config.toml
head_dim = 64
vocab_size = 8192
tie_embeddings = false
init = "trunc"
init_std_qkv = 0.0251
beta1 = 0.9
warmup_steps = 31
final_lr_fraction = 0.0
seq_len = 512
train_tokens = 903400000
Each number is 128 + 32 x the weight over its row's rms, rounded and kept within 0 to 255. Layers, rows and columns count from 0. Numbers have three digits each. The size before them is the row's rms in percent of the matrix's.

# layer 5 MLP up, 1536x384, rms 0.12, rows 840-912, columns 192-287
088:141108097166102117177154175110099136123150131126132132089141118086111067143116127130153117107146151095134171135104084134111146134133128161106152108080133167185126094143141087045063064151163172139205104182175187131166052168109132132148156180136126113207162145094088150214125152142088119126
099:124106088115163141085132121100104160117131166090160165110084145021116114115104152099056114118084113163105128145137166142162148101105122089112100138110144092116135140115121175155145110102108142081173103126066175169133132157043066112083116135128093145114085149139102104156138111128117110070
100:132108089076115103111110150092136106087146116113133060134144044179095114071150114062111127162105157187127067099131149137098132125145146111142132144076058142123166154187120108107154105160140124181097196102135099152168160117106115154149084117124135133083142170140160128149115188109084117121
101:081112125110211190081130112114114173135180129102162140082162115178142179151100145116164118102163108131140143156105070122136158187130125091083153151117168192101151134158143076210142125076095166097119128115101093114177169137101140082087118128067120148130081086072114166118103142140185057130
096:126138113105077128127147112187111099165164104147117107135125145114126168119116069189127195123107196127091117121155164111157170158143140144074131114140173090103089125142097120121115101122134146179107191173065071116115093192076173116152109151144186235097134118162164048161132151131141068076
093:112169135131103155114198155145161119119104191147127136125124172181120128172135175173130140118080059144135153122143156119106145133154133093138106111080137141154096163111138115115115137141134164127109050137084087121101187091121107141208146141113093111111138158122133115169152134131115109088
099:118114122161111117098101195121193086126122119133129087163097169115146121139139165053125088098179099133109165192086117142114153144176124116088109159115126147146094116171185146138205168142133124103110151120138092154082174074153139132149148154082165134115139142126094158099163122127131088124
096:090164143138097115160150077081127107139155136156084203108178133115167167090107162148080137161145178110091106179084127154125123129108126082143144142134073148152090087161102090143149121142104165133146115098166082099179073148094100141111121114102120163068162147166117128084138105177118148164
100:158129158147114136221113156104142134146118127133078087170117173096135102097117164140132159093125149145156101099141145138125102220188151189128168142169131107177143156088153132109141087123142122139103114113136141111093134149178144110103117122091137139090173094108159150087113155154112073169
100:117175133066166081084125124125088126167138093157072092110053051102103094121131119151082093125101196117115156140127142121137181106120110113106205122159146159117129122132062079155121113108115109123151142086132148098107145106128036086086075126138162135179080148158135194111106153104124139089
104:117196089163156184113174173063131191153129111123148094124152114099162218089134090105156142097132140120052158195163115151124176149148109109140124120105108121153145098147164094188152170112121122152134073089127140177138084078116163136175140162113153080128110137062118174166069106133086073112
098:136127104160100118171132183072098127094179124160078110135085102095149155188077123103162141156135155171134101099128144154159110110074107154106110152101153160096116081129202190119147176069159079141210123185115128099153145095114150127129137128058119172135187132135150112117211164102158117070
100:075132124119095116076100065124103121122125099126095157135159098125165135106064115059122168175139138131148129137094085144068172117137108210139091152151130141135095139134125196097128171151143124175166103155086110153085156114114037170112086136150110121139153089151098094148123107170163105186
102:114102134151133108167149087148187133113150151157098055179147114099142222156114069122117160072139119192151141095108110144090143149107114103156183080158114106108132134122098125083092126141120111150128150125165134157085129060132136149168146107131151108170120149133090145115089132134163136132
104:154135088093179140095188153154166117125129119155157068133135131145093160162153208129165138155126106101080086114087180129145108127058146130148089115091151156089172130135087093110148130231136110109144083132100100142101127219133142143134123108089165121123186133126176162086114139131124155086
098:161153096099081155102183121147159106105057169130106108183140105135049159104141074138152113174107152099083134164103107041076109142030115099154149113163094132158114141133152135068106138147088168105111137170116105108145135143099051154140161131129118115117129104136075128141106082116069115184
103:122115143153131141090144204178128141079135155117154148131129118141130161153120135119119149110087129112181101067094099150155156134092099068192116102134157097105067173204137150139146134139126090169108157157181122160119172104092078142121107144159073190105105110138108190132156120131130123172
095:191164151116120133134145083105124082097143126082142149138111211129154125179099090119153080145150072143158145156123158143153150185110132163175161110085131085165110044112155194097064142164114127101092120148136146150132162170102157110151124161098194121112177152123107121134117133133111129098
101:131060109117080148123158104151147144186187139079176114072103077110121158135148149109153143102087089089180161092105150127149121124203101140134110139128121135093099094134154153137104143100127159133160137079094099140154187189150110073076095094054102126052164105105084154124103133086148132122
094:070100132138161255161104098208092111104111123170147143146152121125123100183140169115154127143141137128096164115090153149081110152105224141156131176150097103139105166164117127074140089129137130135114127074143130113187175107107141126133121164143144088115129092112101159106115116092143165169
095:151160098137119078112147106155147117178087150127132197124109158123127147137188136154171163134116146077153138054155167133111092129050117144117130084174084101134145099146182165123092131095110068038231118094096080112145126102127134159128079111094100155077089083185164138167108128153089171104
108:159139173093191117149090181125110164153185145126144173153089139105126121166156133121124106095118129124114135105135143112126157070127099087146172121121160084113133159172120172071115128106095132103148092156191085151120124145071110179110111081111117104103083073152092157084071081108096163096
108:142152115057134138138083155196154172146121163139090130105125099093146077110147100210072181085123128138157120109095147149104093114104103106154128095079137174093130104103143115159118111119098110082184141124121152124142159145153123084137109177150136101109146114148148116117141166134123145068
083:141106130077161145135103022109141130178128128175137189105124144150059148100086208140174150137111092120138131100118157118086123134166147106104145156079118058139183210119167132154095054079196137112152152171109121122101122123130113112117136129144121089152141146054117132140126165135137155147
100:115080118120133143079099146133092168164186130114094158125058118185087118103123147161087161119140109043149099121093162121077148172109153152096156145157150101174108116148145128190174082139116103097136125140179089135098093136177147205127133127146115156132115116100146127105157194134130172098
099:121118103079107133074113084098132150129108093110102154059097116155081143172176105095156119116152135134128129137100106207123119129121125102145174081139140184067120143151126125153131110102069112138124153114136166097161146147073162116102126102130135136166123149127142151154142182118152148145
089:099101053144135102121128106084133124173094130145112171123088104160095089106110126105172145087152124113140198131132118109111137086146111081137163172088171147165132137150147034179141064133111141144095144080088141125140149129107132170114046099112130154124159114139192206103142091078096099144
095:120163126107142134104169090095174133156165109103164086088115103073123200152104136135119119107137193112140091149171159114149145115088101128186102161087118076174119109091080123106097127120120137133090147109073087109128142204186124103110143142119096094157191177125119072151130164106163144185
100:161130129072164078080127086133176139097136141109126129172203108190069192087149190117149104075149108142130163122148111140146108196156136153124162163137112129199044116150124130124139072101139106113153143173055126156130152142092148130134072180174154106140082136170171094107123141075129063095
094:105109178166088168056173154114116121143089097097068062132121088144164150111105139113142148107113075094097166118045181123128138140125148122140082215100160079101154047195112112149115080070089089118129132137149090136111137157137107140129096125123178131171115133146102100110110090093148078120
100:080101116107084144086141107119159115109107117121028107164148088092135092129070140214136190131103137150107087058183060097100123189151129156135093154098152162115112163136193159089157166108134081106143113139083167124086103097130148100099169119111098137126107116135127141119118111109121104112
102:124130099166122128086117126120125076130044088098078095152166082150149163123159151128103180133113143191117106174156067235104172088090099130132150097109125168176123113148093113117047104085067074121069075126117122126188084154132189169125122167106095113126140086130192123115155141118107066139
100:148109117163052109106128122175102109052193124164164145147112140114114108144139082087051176067120141197137138123082089191131134104132168113134188143160166087166179151159090150119176129156116158125133164121107119061072119097103121164179110150104134116125129099071139085126136172150080120095
094:126145058148194146108194104125110168105153119117122155134092136133115089115102122095131085126211128152088112100159158136080167099102115068117198144124124087152121172105174137156072152165110137133089174134152188157188139137096181076063135100134173090123108091132126135119134080127147170136
098:142142098151149113126118066117130167070131147102137159121060067095255112145138099104161112143122156168175109155077046094176070121087102149135114130115143154154155118152095144153166115155112181110195095121108102125145098177119122108163098149140141173038079139088080118087131150126099136179
097:151119094171127117150124114126184144105126071129157048112166130114099103089113115214162079089170177092178151142186128121112112132073104097093098138091175171132129136105104100174128158193167105113153152114071117144139131138117131139117081151112095097154135116129192136122168181109081063131
098:118157107102101120082121120092098111147094160157112184120120160122109172105201063105104132145119082112175102182112074159144121122169105116137092160121121147102106119159097101134150106128101140165136146161152121228163189092139143128069136158123133174132105170147155131108112122145131123089
102:127093098132118142095111146123150105156129099126124188052161128121089096092140068213110166125152095127094088168138081146148137067132133154122136099067157217117076124067112118122171118155176165094157095119155178162113108158153149130135097125116070125119117135102201137074124145121113088109
102:154074150153085171136134127137130154182108135057108148099162087127160121179126133129219107067093140162151121098131133181123127048141146188113153134148113159111115080055103161124149113116141175117178133111130157091159097143187103086090158137146162098123133124106153125128100138151079122122
104:129136115110087097158181121104067105165157138142157091147113135101128143168099169099117121178134093161122144122108124130150133142154094060128097116176124126120101090093040126153097104170112131080150097062143074128134131189116159117104117109079108146138130149120125111142171125164125130092
096:138056101080104115125124114175150205115167203066163095134122069147127187149138221087102089126142152119083076170132176136096149109131141061090102124149110106077204135135154210111129114162113102108113146168145106115122142076176124130081131193148153170115082154069200118126062104077135155159
101:184094114103045078121101174120091107065127164125137153144218074089122128167091121125173161085119128100102135175095174122165107161100173142110124106147173079141150149089048129160121105145150165104157177143125168139136190142151168128154118174154189097090075087127164112102166154176116151093
103:130116176118046117148078135123109104093187149118083142086168140179147161150121081173103137126123173137077079159123098160133118070127129152151083134086091110100163110121135149097106151106137095152100100148140136157179054137155103150171168125104167107117145215118112146086067053090117172114
103:155143118094148138167157162138127112116142135038144149087199152141113095153147095096107164144090148170159150143100143122127098093119120175081120107166099122180079152119101112121129106087215090133134135115086101164136131140082129118142067110139130138125162129128123079127075158075161057162
110:119138113132117081181078137136157128128115195059139177085092081129193157116097139100183196147212093180118113086155117133159077139075157201067144145101202141127113076192045150149077139180148121147092118138074194103180072168130095134096114094128134122107173133156107089062110133113169155128
104:154125056087164182153180147114144120090143078098183058178126114106091108166206105156142090109099119117131158134129111192158121098115181138182129080181092132083139125154115121122122082113115181115151146145155167169129123213068130135089164103188132153051147155173096127164075135099107109153
098:205076174094147087088125140087075123133143140152142163123099153157110100110107077180120143099132129108120133121135070168101120147129085139094125132113114192110117073116111117130181107142074094149139115137035083160078110065097206094103121174101113137133137153193126135142161118139097083120
104:159090124127100130115162174104082091133154123182092086144149095077095103118073131161100168133132110142127120120121110166176139104149163072110119134124148124163038163145117149121106176121126095137172126116137142134098051102102141102136125133171105156099130202151165119139091127127104171200
097:145033091096082141110129121146144144058189127121115043138084107048143109117147081134132105145129112092169124119094110138115132134165128116130117154153108128103123116120129133105114161118077102092123140082075134113125086156153149121128125142149124130183138157136111104093181109099088120110
097:136150144092105115129090117130135114109152135102140104168093134098095105171156129137085148055172099114153186098100159128167112177107141141075125138113070112120154107128143137042056093129097138179158118105111159125074159100118168107132166141158111065097100174159117192174155117124147138138
100:099135106120081146146137117117165094157162145136077128089113156111135215088154068172118114102136115159025114078054099112140022147137183100170162195227141148127156115153147140105130123148140138125126133149093127119115175204131118103164137115109090179123080174166150125129155061128150112117
103:148129166182126033122099151132088086120054117117225169129118008099153147165122132126109109150149150093106134144131129198136164093105147102162122105130112196133077117188163156151136131135063143181085099114077157140133142176151113181122100061097150159181168148196077144086096132141120127127
105:133099133172113157097170080174119126084087226130101159141152076092140101053124177146108138117140149100103074171191150105125025121114105131154128147100099106119134100131173108106097113165107161085114085104103120091069106102117113151129160209123116150157175142123115120089093073122153115130
102:120062145129097136130141125197091109156173138057138078118153131169136190155165131184140114106111143117092113133122110142156135063153125129111122132130134151111176107143115146131145182099118145047185085119066161124137077123110127163165194127111100124105119107127128069139134093114125172119
103:103132119119120128117100131140103142151117120078074106148148193097103162124051053105112105158095183168132088141114123165138139181178123056142088166090164171099146149107142149112103155161165091103169125157160075119135139102118157157192119079168086182095178109148178117090127131108109150128
099:112188161124163091170149089075150182165149115187137087115145201107183147140142115146106117184131138112164104055107129090138103153130095165137076094114155172115151087095092157150144058160102094100153113122148104122151105119090073123140074118156140174112178091094060159112144114150127148135
093:130075123106114177123097121105189151116129157114068066080095140123124104154109133151177114071147100160096097162128115146100158094128187133170106093182122174128195204135102158148061145044091096096154086141108150115073095174103169088092146101175137098156119103144133157126155114129142131164
094:235130111133194157128108084108090124093147131136177134156137110135147143123084143105126152134122145114140091171141090132061116098106112089091120141096169101138146133130133113135146114172089172155152084175188090148156177175112121096152178096118108132164204128160131155163114128197114136132
096:134129071107142151153189170181149158156140096096134097057071184129118166155136106114101158075113056151220104111140112104092219142050141133102098154127073112131149145151118129139084161163131128160145104096108098118136142152156168123181132173086153118163125094092118162108096109172149139180
100:207153147127138100123111138174171087111084132086080106064185162091122156161111116159128124061095147133105103068176118211088104127146102163154096095150172084099118126185096050055098135088114100198134154180135117088141148176110083150119096124171141074102145135118148056076110208158097129090
112:146134149094149136111114118147132124129159155085139135200084085119148078110128128120096127122139128170120109106062160171096176082119119115164141082144090159139135123122168166143115140106128162095152116102150086128137172185191122157127147135042132177090166148139210132097071085151113091108
103:175129158132114148134184111100135137138148083126153123097089118140054073083114149107109101113128095173135132156067082116092125103126134103169189152145102172177149155200133122067065168078126125163128101061077165113166074159068096131091140116101125153141103166136148117086158083107060115149
102:116151137124174130129101123159090130109104033128095125120146095128120096145125156172102124140141100081131137115076104124137098103133092104130192111143125119097128091126090117086119130174208108104078134082114186141124104148141126107161109070135112202192076124172162109058191154174149111167
097:087133080176124111143131196158185120096144195166122125143123154203138139148118145125144107159148157138084099044143154120130196083110167088145095134123063179121107095159118099117153114152074107163145124160168149187086090136120138105147127173119168195090102146130149147152095086114152091155
100:125118187176127129179139190119091106133099125135157089119140153061127151107060096097106089110105100129121071146095125137132104174122113110155121160123125080170183098071147117120181085151092112175167184092124136161110180144118124075145122185116153092106160110118160183127169157108132109090
104:136177143119063146134155135188147087151170092183128116093164100107095118121130134147102098149111204076149151112136134152126180157144122115132187125198147118137120140197159113117121135125162105105159095144130157127119110168111115141094110118097135144090138070066092193076093140117153125139
110:125079162136085181158170171123149148103058127139087183093146081176125189101128088134103133094150116168105093152114132125122055165158115150110138131142127134160117101121150090086133146117143092163099097126136159148109117123121093122135174145124185161132117149126131122121183137118072151145
101:106158108107129133110105113126138112104165149154156117127108047110116131092136173121157071141150109144095169123118056114129155126086070143141159135121113074144089119157140065130139144128167109125061099155137061101145162086179145151107166138051130158150190126158134130128144179144108154108
099:139124140186143115153126166133144086148140146092120125153106117142102130106107071153076139156094126126122088130139108178118087134177118127122143134114110061103108072139106165164113129100135145145133115081110151119195125126141167121081119119205144131103082131146065102148153139123180119097
098:097187157116107105144131081123092132174128166092147081133110114128160101088148215131166159169137167176085154168153063134077113142107122121112144106119155128168163107085114109113159101107122129098140121072123129121131141090141201141144188147110155134086173113149101104154065114097075089159
098:152114145131107141193185126139090158072125122142101197138140116113054056144109149125124150163171100117091129182105088190097171070161108175101093116122159073152109164091207098121106113135105068126123119150157112127165135121125126072101147195086112081130107163177167129084081181105108099170
102:187172154128146132130132112077117122129080209162100141142133100156193144115092140088119148169124085113093081088128123116163118118148110081166162152138171177124128127118153098142150144138113105108091108133110157128150113137118038087088131150217137107119106157119072145112098143148113131131
106:084090120157108136199156111123104081116135142135105083159153133105176126165109083165100217108099128200131147101166111145151113134154181142122139175145130076153080110162123108129159155123143143084144110080079123116069133089157193169068143137127157157089165129084138146106123099161116134105
# layer 5 MLP down (transposed), 1536x384, rms 0.119, rows 840-911, columns 192-287
099:101108162069066082145095076202139166091149131120108113127111134081151135126105132121126155126110165115140094079114113129115184137102117070131086076163079151149110152126095073099119130140185142134155129134181189115162010118082155179119153119120119115118156125100151130113112138109175100103
104:195118123129110105135125103093110192106106137128081110128154087133104132122151117110089122138118139116064141132146109129151182133102100146093134083120152117180177227115071145139183135105143113131160104194098073118149126123140137079127081117075173144122148166179085137080146159153112100052
096:117129132140136094137105096186113099201117075179097178093146197096157148165114175144173142102099147080091098120110116179106175095121114138082134128127172141155147161121135125091108175078122079102188090107128129140183107150131140178134179156137095112170140092115118120145196160120131162117
099:192094135121111081203153125115121106090122122101110102185122162091140091142131180119130185128127117127127094147124088139096113070154151184160104184079102152130124144157097131160115127143155097092167124100107092086126095160123136148156110146132208137189119087135132125118144119093135137207
093:105116128126165151147168082087127178172136096088074129100136137101127086158124138093132042099120137077185119077096144170114130134087111153138113120106091216172148112196134079134113138042108137051148129098186178107167148101129094155106134108157125107133135123090086189068099115152088179156
099:129117082146117128098106161117089130194127087118174139096083137138210185136077171098120115072157123178166142120155077125158134127132169124097101153180051142120182138093101041110112163099175073145095105110080182127101091177039119147077080110075175203144157156118133093093090168168139168120
100:114110181134109098118183103195115084131071134123176109169136150093175145137067154094179143116140079130114162151085141072131084144114142143178113120165151186166106148104176145146097158149124081140129119108179092127114091150122080061129138130187150128181113153094109114130144186157131153122
097:149146100074139190130147179152124141076140136119104092118091173187151068172100131181115126162117178121161170129128081123134145097128168162076125088156146074083105112101136115175169111147212180127135158139146086121158113118095113089131185120170112132183105116102140096083131164163137087134
099:152075103075118193148152075101165150128129104158178112117138080087089156113208174060144119168111123165110187159168135068140116084095169085145126166149182140070138154151101138122021120123138100161093095163145113134112112090108101153162111134076140135175124124123168119150136153110165130177
098:104102078179162094140131137128120116146149128096115141140104136111037142133126158098135119120173129140129097171163126213156137116095153185177128144154147164099106167111132142077142132154157079102134162144139091141135114172152142121085130150112087155102137151180125148117103134126170109113
103:096081134151127071101107150139171182139138135187128103099130124145110116069099104132077125183128090169100131119150091162146108113141120143189170085108211158120110099152143053135140126130151141173220093159188193127109066153119150162148097111098106120133137144129179136142132142104087099145
098:166102115170121104084120082134225152205152124117155141137192080096121077140141142068128088161154130115089153076115135120113111073119161140186127205105166097117112103191152143126144104144108146148054153157086100071121139100106101136086101162144101129168065139107096121103097109130109123149
105:116160145137109120106109128137101120119159162153110131178159109189118124130080109110087167163156115162149171109164060155124122124100083129163106125120166096159103108129154191119160111139085137119157110179099120127084147127136107134116145113138141122102138083162125120136158116138172105150
107:168131199142126175133168193114127110113138133128094074178154130070102214115164094154154147114122114149147111129095102113153117195096107107132151108146105152129174159155126151134069083120077123140186140146144133040094149079069115138156169102133127130108148138165123075127155113107136154120
105:106150092143133149156156109142105125137101182154119171152129142193112159105133067134156150108046124165116142133125139127114139098151158131126086082119185085096153138098115120156112099172121111113102092168190099098117115123159143107096145088072139107110109153143131067064088100146114118145
099:157139135133139108144127106143148132093100160109134174101112151114129106128121156160121132134107143055170152151098113140175091142144082136094096143153115088159127151139088110132121149161142125157076050152147075165133128078106183099171150125115072114131117144118118143087148119090157159142
105:157139152158132100080118110141161095143113097139130119113144102176172112210148207175159144109148087087143122092104051104164113168117096109121155125113138067119118138142087127129147071117150121148080124180137098148102119091093090131164101139155144134180057155172099215156123071114152135166
094:126114068152097121113145122185066107145068150153198119130146111098143169131104094151077078081098138067108158137168113105111102141119157132105096101121130152140137134118135095142154179149133160137255137135153085121130164119124067149115099100112092133133178101163140085069115123067211090169
099:055115055132172153156126095171132087197092108077105129146104078120124125142057102109150111124131116119083176123085125154112121141157161086137137132073154150152086150098100163129143051129176146108142104084174117139172152150147172070147143141169124105115154049132098149090124105111142170171
099:071111081125131105084074076077178150162152173157095161120165147149176127081157082064173155188146107164160111131202036109166167123117125094144173141137124121114172069172152110153156092134112129137135119134051079152139139098112136148152135129096131120098132148187114160115143164135134083127
101:152120162119101148118120121148165068107114169209140106117130102118140119169139119110056123130170137115101096151069097164172097214196166167121188108138196174119110116201146141146076115124167045141061093121145155129128132142108150132148209132131106175116178180159095112128166134116185099120
107:114106110082115121145144129164097142192150136107135109134077143086164175120118168155217115110124133151109154095136110115110155148167155163134166183160120093108096082121129104106089102124147073160120177127207101161118065145094129129135117128166110165115077145141078134116078140101107125129
101:218103141074123187132120106163118110163179175110125112169107136107174139134168087220134172151126052044155146115118137124104155107151095139113148109058136131119134134120159181135124144116146118155184191155168096149109148100093131144122125134157145172138119126122167136118147157128119118116
093:108106137168127111112121255116095114165149190172149085141102165117142145098105150101150154117101087086157136156108136139106174147096082126167095143156161135134133139161131139148163190162110118115000111086141073131128151109115109124198122160117128141159105126145095066111137184131134137118
099:138169169099107106112096126116145082147149084183120119202140183106099116115146102155098120210128112114122094105136097110172145151163134148146104082133155216134105158138074118086124131080088111136110185132128144131094153120124132127147144141158147149138142114153079114076128094145154151118
100:080164129125102136142122090125135034138052162140215178107140128176128150145156128168078129144104148152140165148087200161118099107097140133152160167116080138104171139109094094143094167129142152188119166140155158101142119131102150144125144141098139118174171095078127103146181183207147132127
089:124152111191164123128136109122151106076196117058120131127168133051143111136191173135077123119080144104138109097090125137112103138168140154112121135157095097137035082081125123108137116099171123121107143165144120177096122112140144144124158175125098079116147113060061124180063120131127134175
101:089116155062194125124149092179119151085149063175114133165180162150148149096118117174110112144142164171101143100087130118103103106124151119134158110092099170095122097097074172085160132111107107105120044092090083133132123106079105139153130154169188119206157131158168142160177120117119114109
101:105118135118172142162153118097103171051104165131131144078100120051109158087102124124152099127160202117118159154118126123158185131154115134084131110153187125142087152150162174111094161146094149092092095147122168111136125149139083121156154086128146095123169157125140166135119128120158148108
098:170115099184124124096079174055140159204119056128153066120129115117086080142120167188113102136147159030087115086115152113124153128136109127100122138176150131111160113107173163143108145075145186107112155099168154070158132169145167151093108161125148126127116151144181086148073174161130153157
098:090115147094134089129141137141119107100121172124125151107111104130140125188129138049114097156108105157071106125141106134145158127116143072077138169095060132158155105168172109163155137199170119135160104133101144138133187125102132143097130141146059078193135137164136156089079076096091166123
101:125121131117159133159109168178092108101160143120168176099155168134095153132159084138162125158159175101133144143159141118140142160120190116076102112088081125150095200090114127141166146133185165115193119136167171060090194173167148177085125104153119149089146166151120164142128087130105114089
101:117172157137177168122138163099112109143088092118078194132146105173116105127130119097117171160113144124127136113098161139152123127096099149080171087069153176121133066088136147166084114211107092122213126081098141171108143106139166094141189115111079177179113071108115123157088072140157131183
096:168061113078082135160126101133126056104095152150110091119114144097157117150116150149110085169132140136112105094078134116115130122174100162192074124106162117117104086086127174123145089142120104113178110172044140181050117136151125136123155113108163204197103178119119088150101143136104135073
101:152146152084138087141155156139104125167147101160132102101103168101093138064146084152093101139125114150098114141195132136113159094167158100049088141105095119130111143145160110075107041127148149111148119168160098105134130150128120122142108158173147110084151143110120105106096128124111154102
098:165112098163094126110111145099123101200142123089130130150121082157108164098125142143177129093082149126135128158166122151106034092177107096106165114153149134125103136173103165100053191099132169084124204098135103110114093183160151133120109151113028053133110116117103084163197099171138096151
100:166180163180090128160154081133135164112144108096189138157131122126167124151130105120139073072168175109142129145168108127131133136145148135149185123106190078164153118073157135083112110067122141112203079158169051143096125083103120110171153127123087207109113065110095148137142191171130151123
097:138151134148114143133118129112101156155172161138079177111170148171049144098192177121069115127203130068130134132103142140149134073099133096116134149188068132152134114136114119080109202164182125109192128148136125145185155116126168132164089103079126125147115153136172139119125120124076154141
102:139180139081211157124088131116109166112170087149199110129135142109080138109136164103121144170098106158133119125088119135158126136092103106131131118074112155137085162138137066096112177165139133137098140169138144191113108154110159137125162156161067129125066178083097074116197133092077085147
100:131090154133116146161166137084127191128228131139088145116147107132119161091121141143133103176174105181188103143130098113107149139109099138124180053125159135144123149094115162126166128149102123099135077068094066111128096118131097106138147136083149074094136140098155097119144089132144080077
097:154160175133097106103104157096147116121125117169127059177106108111130160133134075122121119058161165160104161168125138142144139146111063115091156149147120130133084125172145132136164157171113089144138125076050076111169093076124235120145150055122074101148083147079153126146136176113170104105
106:136060084120126107121144213152152131111096097188122123134143131142105121134138079107141122117155068088156147146097112167141133157190123191069162061147109092064132103149097107076132167134126117117055185084127073115173151096105129140155100109122188121181136059235107088124128184122120137114
103:135116175167139174152185027158111081120143136131173152169113068161190133145086134124083121097092110129088085152094042099180152115151127115169104094115140151198158073141090137150087105105137145130167114157152143095108131111130136114147098151166140097135116100113079110082125116167107184166
105:093187125127157129178132091171143123192153139098144171075171125090079075096161028089086126144110071131171116118083137130162114078096114126140139065183151104126098161134097108135106162097176141171143125067071128139117138159141139134074144130118110122117121108129138078125156095099171038184
097:133095097167198119135152125138126124129104163129093185207091102093179142133131107168086122130096116098094116083164164090098082153063134145181117088120120134133101055110122127088096129130130115109165141138103135160106088170099134136171120166133115179130119146145127040063120087082141117222
103:159112146089141105141120160130122101174107097132155135073091144128165115169105127146095124102077093165156142099154088083103118127114184124105115120122090150122183147156139121144114129085087171079195153104147113127065134129149150095089158140096104151079104255136174106133171066136092060191
104:154122159160062137079163133135117157111117138153158125169188055171047144164125049128115135145136169130094162127103080140150128164094153138119067102118121116048067131131090153093128152144153190161157123115120107103112130163151135146122115121199097156125174151128085161070108154097088155149
108:139076158156087060065193012085128140112058122150162144109115092157101094154080163107154157140121127092168108127140126117176066168119148128107126084101121079179117133180066148098120082102141095141176143087114148167174103175162166111108087118135104129136124132124157141057126162124098102135
096:124199100149183122144115070088098090134087188188144138160154196167193121128139090149124146160163162133153110085146155114165103173129117098107084124121160114149159141120136040128162117149103137080109131137187110140181137075090149115098141102110177165160174166138136143090060112132172186131
099:119080109136159098148156086123190155084095120104128129127122156155132162150131141040191099146109073085103205074087188128164129102095105139080106131123112113042115155113149139094076140202104104175149157126110173141187139170156135103176158110071120132092145122117182137158117130175138116082
101:074087177155058144119144055143130130160132187117092107108160189085141116185142123161147152162154091082149120077123145162109125145149096127133151144133153156148119161105137110174095174100147090141084106104042166079148141063132110100084136135108122147093139130140118198130113066161178094110
100:060105127155144114112168120147110071071079088102193176080109056125084149106149112124111151130094123122152183099108213162131131151138132130181128132170158135092121115163093147126134122129061160094139175159120160172124091109042089155104123134137137173179133149118132132079136151166147081198
103:129127147172084104152111090136206179107096070107153128095146143159152151128107127097160138136111090116112126107091119152088145118105102116149135118147150070078193140177150140078145147122183162168114129141153129112133130154053130163183100077110135100147109096166145106158138111162105194154
096:134139175148103088126183166144150158191167160088159109129121135135122184119180135137141126158137078106155119161135109164116148194085118139139152112146126123080178105173144124160145099112155178134154126170120158123171165118181147108112136128113113070157090127198124097113151189183152114117
101:121170094103153159158124135107154137123101136145104137126117124117117093134068098075091126180144144059145086146132118126131157142185144101130139154146135173176191128116130127122077177110187056168193081141193135129136086112047150138135063068134112119139131066165180142146134082191095150101
097:073166197093202127109158122127134137102147133122154100112127143196102136159142102103130133113122061175166163096131145110119172088134134183146166145121116145110171114142166120119098119150106165106110132169119127162139122089164126080133115140141107082145131175190086156099153053217128185130
098:127167106141105115147152167120115179196143166121152179156120095122157139117155137181103118196124149121142162125115124103143115109153076130083138115070149083081102063088174130132131142167134143134045138174084110167153100128126083134174092103094114121110124153103129120177155171145127105080
100:086130133072163142128096161087159161178120154148124079150106145122067123155143149113185102114151126146154098109152235166130119121100102118133109116182045176107121114081151171117129174156130119102075113123108132118143164124151146128131059133151109143129132091089099126129150100075125117042
100:123121072132162095076135187080052124160105144108094093150132112082133119141163091157125179131112153138067172081138089141159197113088090125107193155114074121134155105137165103206114124112075122120102139141080129095185152136174127080130103142082107079150084162112135089154150158194091118160
104:117134048181179115137119140046151117080158148178178155073145092120151140141102126127111126113118109115167105158124139110137113169109157136109125169140142139210210125123164172107138076150105041140171122074086097095127123162074102081089102087106169126148140157097169172129130056125155172104
101:086099079124170128130137090146139143098123152162128175174178156186129110143130175140138135145109160129145149100088134124097128156102198102104097095145159076140081120156171137131160110075128142106185157191088174191114219156157109179143139115133086137073138130174155117108135119136137087138
101:123144131162074129166132174079140164133107169111160152135168101145142080122076126088075128110094101098122098125107146138155166158103103135130130068125122068162110096106113112109094153153079165137137051149175132144146122137133084118066118121055158136154101118193123108134168057147085096123
104:126109097167104129058100145091107072117079074116081132143114104137156075140093124203093065131156142092114090122070121102142105079156078114140150133133109146124144067155143135147172147134158133109083118128165154103132153104150139079127117132144084112155138112159132129172159151166151110154
099:135143079177077146128079068064103155173143157144039076174130108191109192196129116105168129095181142124132077076161135107125134143112166147089103136094175146087126143134107053148061163181091151123057156049186126107137185161114147100154109119096078078116120158106068138167094141154095099110
102:091086071166136095116105117138115106120116134142137165114130125069138130164035107086178152165103169165092100115107096103176108112137151067163085149179099151170140125128084107176159140152066180138121117130136108144131134117111130114175125142156131118142112098142102112076154138128099131120
104:155137117137070147119145155139174147063130110158152123107133078118079147135097154144115129157077133131115115092112113175159117093133111123074197159097115114119118110173103147135107112127118120127101112144102183135139153125092121122130112133141124174171109119114102153153122149114143077078
102:119088082148126198076165132143145095140121122127174101142139157171112162105063116154113159115139153132145108121053148113110127134123109146136104114155117213128074055083127143136128110187166105134174079141147153078144135118104134097159161155099155162152083138171127072094160147141136090128
098:183092142151171184140141194144103129135112119088144108125166127110100143126129124127131160146195098173156127122104117125191092085197140114112186135087111145162157166130093145167180120152093165136157156122068120195146173142104090168101146156221160127099104123100100077161149142128133128146
096:217115118119162192087162171074140130175137081156138162098173136159125144182132117136190111172127153175131184099183106162086119132146089109169088165190143141163117096145161119098172097160152087150147162162116150122119148099097157149167123118118078146093092141116091164172130130164126117128
101:180141166137105152147137150088063153130128172103092115143085157097061190139114152129125170157098149109098140125132085079158118103134104126110126129128114169111176144132147142164163116131097120134154091153172122120188076159077155099138086148144094072092128099160089121167161156155155169137
094:109128135118179086108119165173089145058138174071174115101123158060086157133106130137146133085158158135119131094083147130161105191082092113129182137121163163107136135125138118088123146227102150067180167153123109156215125131148195039163165100134165185150120128156105130115115175135150150152
102:101137113130093061158125161085096161166178128140144120149127142131138186158125159083126044149109106172140134132139115124153162175129082180112139094157065157100108121169100166106087142169118135139094047152134166115168131144162139100108162133156156148147163159117042071148137119154087148085